Weights of a small transformer language model.
Training: a variant of Adam for these matrices, 1105M tokens, 4216 steps.
Each number is 500 + 25 x the weight over the matrix's rms, rounded and kept within 0 to 999. Layers, rows and columns count from 0. Numbers have three digits each.

# up: layer 7 MLP up, 2304x768, rms 0.0333, rows 1200-1246, columns 576-639
# down: layer 7 MLP down (transposed), 2304x768, rms 0.0307, rows 1200-1245, columns 576-639
up1200:473499507522495477510500547510514479547494496514476441477481451498510526487583492441497526484523503477501476518522475454536506517496494471483490506524500515487509506501510442535476478513526505
down1200:534535501520512518470519504509486547477500500449484503530486473506514469482506469501470471469529529499521474505496582506452461486469505518529504498513480545518534490476482537435539489504499497
up1201:477452516500488483523484513515510464540476445514506481519473512476479490523523506519549492509475482486484464552515529530486480526507490508504493514468520513513501476488473477461497460496505525
down1201:502536484485494528493556524486478494451531542476489544466529457480527516447556459474487504536498519494484479476476514529529522461499514512499530474502494502509489527489509517521475530476478480
up1202:489481478513549493514512477524511479470461504473503505530535528507494504537506502504546478486485522532485533517537512506475462480511501487507504521456464498525496464494533512454508465516519481
down1202:528495519487482483474524534484526496548506520518542472461500514526502450509508527461522454525515463468549498521520512464539513516495529520497501490530514475500465513504503496586493518518451487
up1203:507536482488475533485524509523538488495526531499482524478508461466518522484511490481467495499483455523489510477498484511487548436509513507521518455473530527513452522538488530471516467495532511
down1203:457521500506479529489515503460494521495519540512495479479535523490510485505485528507530516510515520507534493505526511505498510466488517529511520491446488490491478539465530476531516522510478476
up1204:498477549496522504510474496508526536513463455443514483478510494474516499515524499504500516468523526509488549491494470516523536488457473522538520470509519514488498479487535526531499490491547488
down1204:524519452535506487500527544484484485502499516490501567502493471461463475502534520497502458497470514493486499425507512466547507558525520554457544469509489461509512486496522480512508498493546457
up1205:494521523475511482519496474545497508482557542516497502486451465474488516473522477542491541477473460498503527525547513487527440515511516463497481497492495501527525498511493562491465469511452473
down1205:507490471506526485460505493483519483541498499476530518500528509475487500514508498512467475510513534538469471477505533506463511527492504499475508507550494482511481515497491483499494461492478511
up1206:501522506537469508470531461527495487525489495505470535481522486541511488495482467490500480512476545529517483546515464531531481457469522509534532496436514478509509492534537555472517448495457534
down1206:529486480482458474507483500501449505564519472504478471504457487515452511517498514490499455514492458482527510498482509476492537477480477498474515526486516500524526469518480490478511509479531488
up1207:523511508483488501527489484519520488521476509519522486462509488453466496482471499488529525549545510525501490541488478509492506537473501572506539503508501521493500493483524507539491500530499480
down1207:516466477543496486487519522523470509521495528452540510522514510499541480555534484493514559452492529473502546506530525449514461488486489469513439485485486503500520456501501503510487502477447489
up1208:476492513537496456520503486468536464505462518524497480502504510485492499500514516475523503443459483515511499505518513515496523458470512500518491474492535514509487481475518474462496527560466474
down1208:529570489450517530466499496524512518474464500495476488487538454512516478506515502516491437524488471467491484449455476475506489499508524493514492510518517472498489500554519528520501517500516549
up1209:488515516555497488472534481498457492482491503500507499505511470467492550456492495498487522528503535496513494489500467481525507556516520535493468494485574485497501454473491481481508495517484504
down1209:478512489497495502531458477518539483530510513469506516509524556482480496520522527483538508487523491515517520531469513454531494456497494539488509536510490525495514537525515505502515517467475510
up1210:526519490492509506508495506491532515512491547498516556487483494493524490544489494489532473522501483532504514487467498483487537488507480480466503493512521520490506465508506479489469496501486530
down1210:492484448461478500469464499506472490500491536516501499493497541537526507511477513496482497445472511460539464516513544494477504516539419524474539557509456509538504522499495508445472525472488526
up1211:496487518527503503517495442443501489503533504486489498515498532504474519507516496505513518465533482543539530524498486478475500491532514499499527450515544527532536485539497517460472470530536490
down1211:451501500477533520502554496498463495542518529480531459495498524525465474529508537490505492484481501493550483489511461491474495487477535501492505463521515516509496500498517460480493502466485544
up1212:510496479513536483546530504545513446476529525459460520552466510492501453573510483485474507476497521497509501462522501472540510473456536518487474539520491508505483505490470510499499492500550478
down1212:535456506511499497481501475521519472518528518494504477508506486469533494462509525493507529509509478528517484479490498551462482508523475474497496489522493485512502520516500493515457517494511510
up1213:489520479479524497483464504476531463539488496485487484500479465475505503442533518449470490493513539502479538474517542520517529440504494493543523485523494516489484480522496549476488514465523468
down1213:508497575498498518481558475523527478547549514481520526474486514524502515482502433541524495482498524492506449511503504502498470540468497507551532511522513522515502474500526532534461506513525505
up1214:490529506458511483495509507526483494503506551531509500506495498524530535503460472483501515471522505502531498524508475529522488482499555487486485509503523539468466492459493491481513483487484489
down1214:533502500502532537485529501487490523485506529466486510521483514512525524499541486542458496515495495484496518511498492517498535524470529486478516494509495503447478484461492476496477529508488475
up1215:513480473488495491517494493436530537495550492472485521543489472513574530512523510515545477469522532489525523491532517531465517503519478539511479564458491472515529450542490494512503479458503478
down1215:509494525451457482450534522440491533500504535485449506510522493431495481522483481482513484488466497482491532502468473511531506450514460532510531511465491477508537489522503503457503504492556460
up1216:549480518507534474496483490500505514507523511491471501506503504501485500520510495478489466517525483494537509494497525518520493491534496510503510472507550497500478490474546488468503512504502521
down1216:508551505488512521479517488527439518493467486493445513503514500520466515525513484480512524490502460525518508531532476517478532529515525457495492521523499452481515517491505503488492505516485523
up1217:478492498486502531472476502512511488536499491554516508495504539495476537491505491469493489502517533477468480510471495539528493483467525490469498522489482502533490458434505484538488484523528488
down1217:500503529481449523496475497492489571519490528474465502517499492480493457494475498528485524507491480510497480467478523465499531515487510494515496487513479487523486506496507514461487580483506536
up1218:501487489483484467502505526530509505501490503489496477473490485485479475506479538453496541521486493496504549529521542487495516463518518488503512488477522525487485520506501470512523512492485496
down1218:470485462505496505512526470515510492507481499492459500488487516536490515490516505497500514484478453482513447532536516531502502521501526521491496482492501494500510472525514495450492525539514512
up1219:483492505536515507500484491519564488501509474533483499510484529490464512522513516512530475516517493490527498466510530448517490492518485529537470471474516500531513512500470487504513500539519485
down1219:505521498489493521531511522485477484477505513464466507523486441486495502492513482494496498462498514439523493499495512467481490482516554495460506542528520474476519511528492529516516498515478464
up1220:481463494469508500511480491484458494535502497531513531495558476511493535542500508482492496480513497492490474582480475537471517484520502506518445489512551495481472508481546536487508505476470494
down1220:518499444492467511477497495495484465495475524493487468489510468539524498490475480480539472491492509486511524505510525487483508534497484516492458492514529512489465494477487480457489496522481519
up1221:475484472507493498508502498527486464504522486496523493515509524519517507516503510507505524522555495514514498496499511487457503535511509502506506498479500503506519493518477500447485497485502516
down1221:514533516499504469484511535499504527460492509502476545472508469515490521496560471510497475506482483467516540495502484492533498477490490530512546488509509524523475487501512491534498530474486500
up1222:471526499529481513522478508490510522517463533477504531514499514461500526486522468514511497487493490556514490466481449546539492513525473478501509520518462476541474494494455502461563517523442531
down1222:476543506467497516472496516498519521481546503530509478480530498462513505468482523476498453488532529495485492524487508511504519560496486466444486507515499500483523499433529505541504526541497467
up1223:497551490483539453509494502497503519470504535475525514542497508467484490504504474475470545510513504498485498458511482505499522517474475521502484487478482534504484471493508507565469506492557519
down1223:508465487476444470503475512504468537518474508489520489487481503499513523478552535470525487500491509497492444532511481513504531471508498486501501519508517463467492491516542489488498485498492499
up1224:467513533510468524504483482474503477500446522525490546538502487474509520463497475524493473515532515528487517475455511544560519506500517490482550529493546483487425500484554498502571488552536478
down1224:529511521447512492484515494499544526533438520514483450519502469509579479508464493518462489496499495528490514476510539495502507464507514492433530478481475499516441534464547511552493504554520511
up1225:510456503512553491478488461460519510507507508486495529496513471492459521509499513493526524441501458477484511500541522523508530549485486528512470513475493494487461465490506495481502523480480505
down1225:489494495485530477488489525486503484465545510496514478550539482501505485511557497513549509534500527466469560466518508521545462526492516523531504492479527521532471540527509515487470537524508502
up1226:475509497503516520518504462477482507531514497568498483506504538469489507512481516479509507485487516466490534467489504492505499478478475533514540483506531492523511482504491482482480504469532449
down1226:522540496501516510508485501496478505511515526446551531503447495538522457500496489495511545529473495533525505471508490500516545531505524491503499528501523517473505512467480492527526505510520478
up1227:485541490575540501491517504505494557516470535466499527573487509476508468492504497518461506507495505480490535495434488511500482495534512510517472503489505493528502530457509563538481494501507525
down1227:495485521525509513518507500490531490521518520488518486493493501511505516490474513505529510523495463521493491512529532526495543496510496516506483516509533521496503504517505490502523503471509512
up1228:491480527529477512466497469526555508452500486494483556531500506523504508530498491543460509516515509519490514505502489495511481512472479522474500478496534482475576492485556535526473505507491491
down1228:495568508460492472517524494477510495494482454538521513508530485443446505481520479538508472533512517503480543537538562467552506475425530502506480491500509513478498509585478503479492497497531551
up1229:489493526540546508448494526497504529474489475504494517508515529515488523530503515483465517452506537476473524459532505502495531540478521469531480509495480472510505502483507490536457527509532540
down1229:478585490528484546486528509516494499483462490494499503542548513456526453495575502501494544493507471520507545542522496514512508535528460470520531509492580504508521504513507486481441496483436486
up1230:487513513519516450452488525485475494484516496441510495504510498496510519476535504475521568548496516507536537525485484522484476476520501514529515483501464469519499497419524547497534454495562462
down1230:504502486505509544506503476501521476525500543496487501507419527481520402512539522502539512522527484472493481501541452505533511492514528514449505558507506489505531470488511513524492495501544500
up1231:495516519533488486486500467547524494511500488469476498534518483519477541529545479497541493520523463530537498474465483488490540495478517482512501496508542499515519532482480532485490472520505487
down1231:498512521464495498474522518489502494509479477492499508507496495525505483486517439497503523520500508510494497460525483481486464519456513506505529480520496472464475504487514505486486508491515524
up1232:504487487508514505499511496536509485503479464458454505528535454505499542546479497481505461485457537486476472510535464462515517507462484488498502498474512493514509475501516506477487521536539509
down1232:497513470460539489455562482484509543486516475483457485532450496475521518528427532530482501488473512502510523504490490520491499500465476519476508491485442502508491483487479513531542477457541498
up1233:506511474506510516508489468519506472517495519484498512521525510536463529510506483517509524537494504517457502534484495486506498490483468490497543470496529469507543493487506518502517490475486510
down1233:476540500519479474519510529528525468532497519528506523496489513480513479527521464466467462491494485546504494526503479526501508545501504500479504491511470528540468503509525456522500494498549459
up1234:498513544499504485511523493499505487488524477483454488505518489502476488543477467480482450502519485474527512485524496491471490479473488519508512509494493521501529515479517536499554552493537495
down1234:514550507493506490505493493511470459547489544498521510512501514475508502502499505499490520484505520519479493485483514480491487516475513493488500505452514459521489518486503479498488525483473497
up1235:487491476489515496500468453471511478498474529488483559539469522503514523521495504502462491552533521477510537495513461487521501447525511539520521454471559521513517501479541512513502515438475488
down1235:498529503501463507490461494467503487448477543507512479538518505499493509446577514502501542440470548500504507508490481498476530487476482482500495497481469453526503493466481461529525506514504501
up1236:523507499514553497554503478542475525508543512532497536509477530474490479469495512487495560500506531462520509496523469489562486478467489532420478504446509473513497535449552529484548501544492483
down1236:465454524489474477487560479503515491515484517472515494490500508481513546540490516476485464495535464509469560487489533510457472486484550489542499478536543511471509491536494494483488504499533493
up1237:498512535489485506496490533448504518484511504508502509480517478500494488501502481485493486513527534516459471505464501465519505481498468486525525507473484500489490498503453526489515478439450507
down1237:516484522531488483509523492509473504496478486493510521555506551519480521533520467496525516509525495464437470508507479505491530523500544516514569486507456483482515468521488491511479557553520491
up1238:489477514521571451512485475506512457472565504476486531487491514453525498511480471480495513517491491502585492499494505566506534509490483495473476472504521496513517431512504539528463492526542509
down1238:507511506545495531506543496526480479465509467522478540476487488519486482460561499514488485501504520480537501493476539517503500510500527490516517504454496505492538485478510501479475502457480463
up1239:503501500541485499476429508507548499469454486523481514475519472484454503502514504518541498517461515487544472540508492477510582464513526464453534486504482522507483497482484488511554509507497497
down1239:490495485491511460504535504467473498490489490484456457526492520485482492520486478497499497526497507511489497495481494547519519508477495458497491521489491522447494498491496487503529533491491464
up1240:505496504452525441491529478484498523503486480515483518501538479493509488538503459531521508515508496496528521480511494474501516470501490503475485516493508458474493500431495502491528464473500533
down1240:515519490489488491536494509487517504525478510490537499519494482499526511498524494489475528531549504516520532473538502503542461512452503523521545516486471517464507520479489502485538495525500440
up1241:524518486494507525464515476513489497478502498462494541515446489475498545486513511504500487499514474582531513491503483500534497499502517489472481486517545540529500525501511519480513541517473535
down1241:542468469506526497492510476510469536462457502492472461469511503564480479497451547533436529493504516532491494514481450455457498507513479558481503464508524509473520505472513474459494517471534441
up1242:451517500474481448539518475573493498519483504488476498517489484510480511497539512509521523517485479483494497513488502526514494478482520493481482498477469516497478521482519489516503460520529493
down1242:535475493503479457472509523508467486517525483505485522463560522519492505552440529468496495518503517459533513543520508453493489541498473495517540494515496487513460520449458477504491552494436459
up1243:447524466515500484485465507495480490513487473533437544528535518490458528498499505475515468494495501467526537523475435545503507474418486463483510489505525503540468429498508492466520454506529503
down1243:434479512512467479495501512469497510564506535452497473527488546481473437504531497452496520509495435502494502531493488518489511497493484509527488504507519516523492501494501492505483497488512481
up1244:540486505535550518517552501500501459470520485490520498487468492497504487500525468491492527544454526467529533512525521494478505496502548516470499495500529483522529473536496488517508491469499478
down1244:499518519474472519467472526522478488517499503482501481496516507512467483504525512483523501523504467514504507499519494510466494475478488512519455529516518508449471527520483503474470500509469488
up1245:507507484539515514527488472515491484537498552567479471501503477544481487475508547504499504471533488500491535523512457520515504493498530526509518460496517502533502443521488506475525507501510485
down1245:489518471507482536465490461486518479481492479516505551542501531479505539517518505508497493507502483500506495478522537520489547499487537511486454510508469492473485474465509494477509507506526501
up1246:491533508522491495515502495471449480496472489522467471457500493499546552557502528534484480516524536468486518525494507524483492530512557468511517496488491483510490512471545467521477492508493487